config.yaml
bias: "none"
init: "orth"
lr_mult_qkv: 0.7
dataset: "wikipedia_en"
Each number is 50 + 12 x the weight over its row's rms, rounded and kept within 0 to 99. Layers, rows and columns count from 0. The size before them is the row's rms in percent of the matrix's.

# up: layer 12 MLP up, 512x192, rms 0.0868, rows 333-337, columns 96-191
# down: layer 12 MLP down (transposed), 512x192, rms 0.0301, rows 333-337, columns 96-191
# gate: layer 12 MLP gate, 512x192, rms 0.085, rows 334-337, columns 96-191
up333 096:57 53 73 30 34 42 43 34 63 66 37 42 52 79 44 50 32 50 44 62 57 58 47 44 46 59 80 42 62 38 44 56 62 50 52 58 53 54 59 27 43 61 30 51 55 63 44 37 69 45 43 48 34 20 65 43 34 28 59 53 58 52 49 47 43 67 62 48 43 63 53 59 55 57 50 74 24 58 46 37 35 50 60 41 41 44 54 33 50 45 43 53 39 32 51 53
down333 099:57 30 52 56 83 52 35 41 42 52 57 44 65 52 50 75 77 33 50 53 55 34 69 54 57 61 37 63 64 54 40 42 59 52 49 34 68 48 51 57 70 53 45 50 41 48 65 61 55 63 56 55 65 67 55 60 45 58 42 57 36 37 51 55 32 47 37 54 47 32 47 07 34 49 57 57 42 35 34 59 24 35 49 61 58 44 66 65 55 51 26 43 63 26 53 60
gate334 099:52 60 54 31 76 62 39 58 65 66 48 42 47 63 29 55 53 61 35 38 43 60 40 60 64 52 56 60 70 36 41 53 39 41 69 41 51 53 25 62 50 42 49 51 54 44 56 49 40 40 40 35 53 50 56 39 47 45 41 49 28 60 36 60 53 49 39 55 63 82 42 39 43 49 61 34 69 50 47 37 27 34 32 50 53 37 63 52 55 48 36 53 52 56 33 34
up334 098:54 48 45 45 56 58 75 54 70 60 60 44 56 61 56 47 64 53 63 46 59 55 41 41 60 42 53 69 61 50 47 35 29 76 43 65 46 34 56 33 40 53 68 40 50 47 47 45 54 59 35 41 52 58 71 60 61 48 49 36 45 60 59 62 39 39 62 65 67 51 41 43 40 45 61 73 55 48 39 50 57 45 64 58 58 53 72 45 67 63 42 52 55 44 52 27
down334 094:39 46 85 29 83 58 51 75 51 57 49 32 44 39 64 65 55 53 46 65 66 45 37 40 53 60 52 53 60 46 62 47 43 45 51 58 52 48 53 67 72 50 30 56 43 46 73 55 27 44 52 38 46 68 56 63 31 56 61 42 60 52 60 43 78 56 45 47 56 50 49 51 64 48 58 48 72 61 38 57 57 45 71 34 42 46 49 66 41 67 66 50 55 60 54 63
gate335 100:49 53 61 27 31 42 67 53 37 42 67 65 20 33 27 56 40 42 25 40 41 37 33 54 40 52 64 41 51 51 45 42 43 43 28 54 41 31 47 42 54 86 67 38 44 46 69 54 43 68 52 33 48 53 43 44 69 59 50 69 41 45 54 51 69 55 47 37 32 64 48 69 50 60 57 42 27 62 52 53 63 53 36 42 40 61 54 49 54 72 28 44 67 70 40 52
up335 102:57 37 56 58 46 59 60 27 51 40 77 40 54 50 67 64 35 69 45 52 41 56 48 56 42 45 59 30 55 44 62 32 49 29 60 69 33 58 60 53 42 42 59 36 37 84 58 42 76 51 52 25 65 35 52 54 67 43 48 75 59 54 36 34 42 68 36 56 47 49 44 61 72 43 53 26 40 38 42 52 48 68 33 53 57 42 49 60 41 53 31 49 45 43 52 41
down335 102:59 55 61 46 34 35 45 57 63 48 35 41 21 44 42 36 62 45 54 43 63 34 66 58 73 40 62 38 49 34 61 44 67 32 44 39 34 42 57 73 65 43 53 58 71 34 56 58 21 44 39 53 38 30 54 44 58 41 31 57 56 38 51 42 49 35 42 64 57 54 49 35 30 60 47 41 42 58 62 76 52 54 51 67 54 50 19 64 50 36 47 53 51 41 39 70
gate336 103:64 29 54 41 65 46 54 62 64 60 35 52 60 49 47 45 60 43 44 61 50 36 80 42 37 71 37 45 40 34 43 33 35 40 65 49 54 60 65 45 46 29 53 46 60 43 36 59 31 65 45 60 39 45 39 40 51 49 43 62 36 43 62 56 25 52 46 55 44 57 71 37 39 61 60 43 35 72 56 61 39 52 20 58 36 69 68 58 55 35 48 55 42 50 35 48
up336 105:39 53 52 48 36 32 47 35 35 60 61 60 27 57 29 63 52 48 46 42 54 69 52 48 69 58 54 31 32 54 54 65 70 55 59 40 58 45 77 53 40 43 63 74 40 40 64 40 67 37 67 57 42 50 32 55 48 46 56 64 57 42 42 66 55 67 59 50 43 69 34 55 59 47 43 28 56 57 61 50 55 68 49 37 41 50 97 47 43 63 37 49 49 48 50 44
down336 105:60 30 56 38 77 39 42 29 35 72 59 30 66 63 60 18 64 47 46 34 69 38 45 44 57 42 51 55 43 58 52 36 70 74 59 51 19 43 39 43 49 41 50 47 68 54 51 39 47 60 70 47 46 52 41 37 55 58 53 46 32 55 44 45 55 52 60 39 69 39 40 49 62 51 40 69 14 53 52 57 50 57 46 48 36 65 29 37 24 47 57 46 49 63 41 43
gate337 086:54 49 29 53 39 64 56 47 66 49 31 61 42 66 42 30 40 42 31 64 70 53 42 48 38 51 61 46 46 56 64 19 74 54 46 54 39 65 55 40 77 66 54 62 61 51 32 24 56 59 38 40 36 43 40 46 53 67 40 44 56 30 46 68 40 24 63 36 26 55 42 74 43 50 58 54 62 49 69 41 42 44 56 31 57 61 51 53 49 56 54 71 48 49 30 41
up337 088:54 51 47 34 50 55 54 50 25 34 66 55 68 37 24 48 34 39 46 77 46 55 50 35 45 65 27 43 59 50 45 83 52 36 23 50 54 62 60 63 66 60 78 42 21 57 50 38 37 65 45 41 52 40 65 56 45 50 43 42 37 56 59 76 44 40 46 47 59 36 42 64 73 49 53 52 48 62 38 52 50 44 51 36 65 47 23 47 53 64 35 45 43 61 48 38
down337 092:40 61 52 81 44 55 33 48 66 48 39 51 39 54 61 58 29 42 31 51 39 46 47 56 52 52 51 37 37 61 56 45 67 60 57 58 55 66 57 39 50 81 24 57 95 64 51 48 50 46 36 66 59 48 55 56 59 34 58 53 56 38 53 65 45 31 49 46 23 71 63 42 40 36 53 40 48 99 54 60 51 46 59 43 68 56 46 45 49 40 75 50 66 34 17 45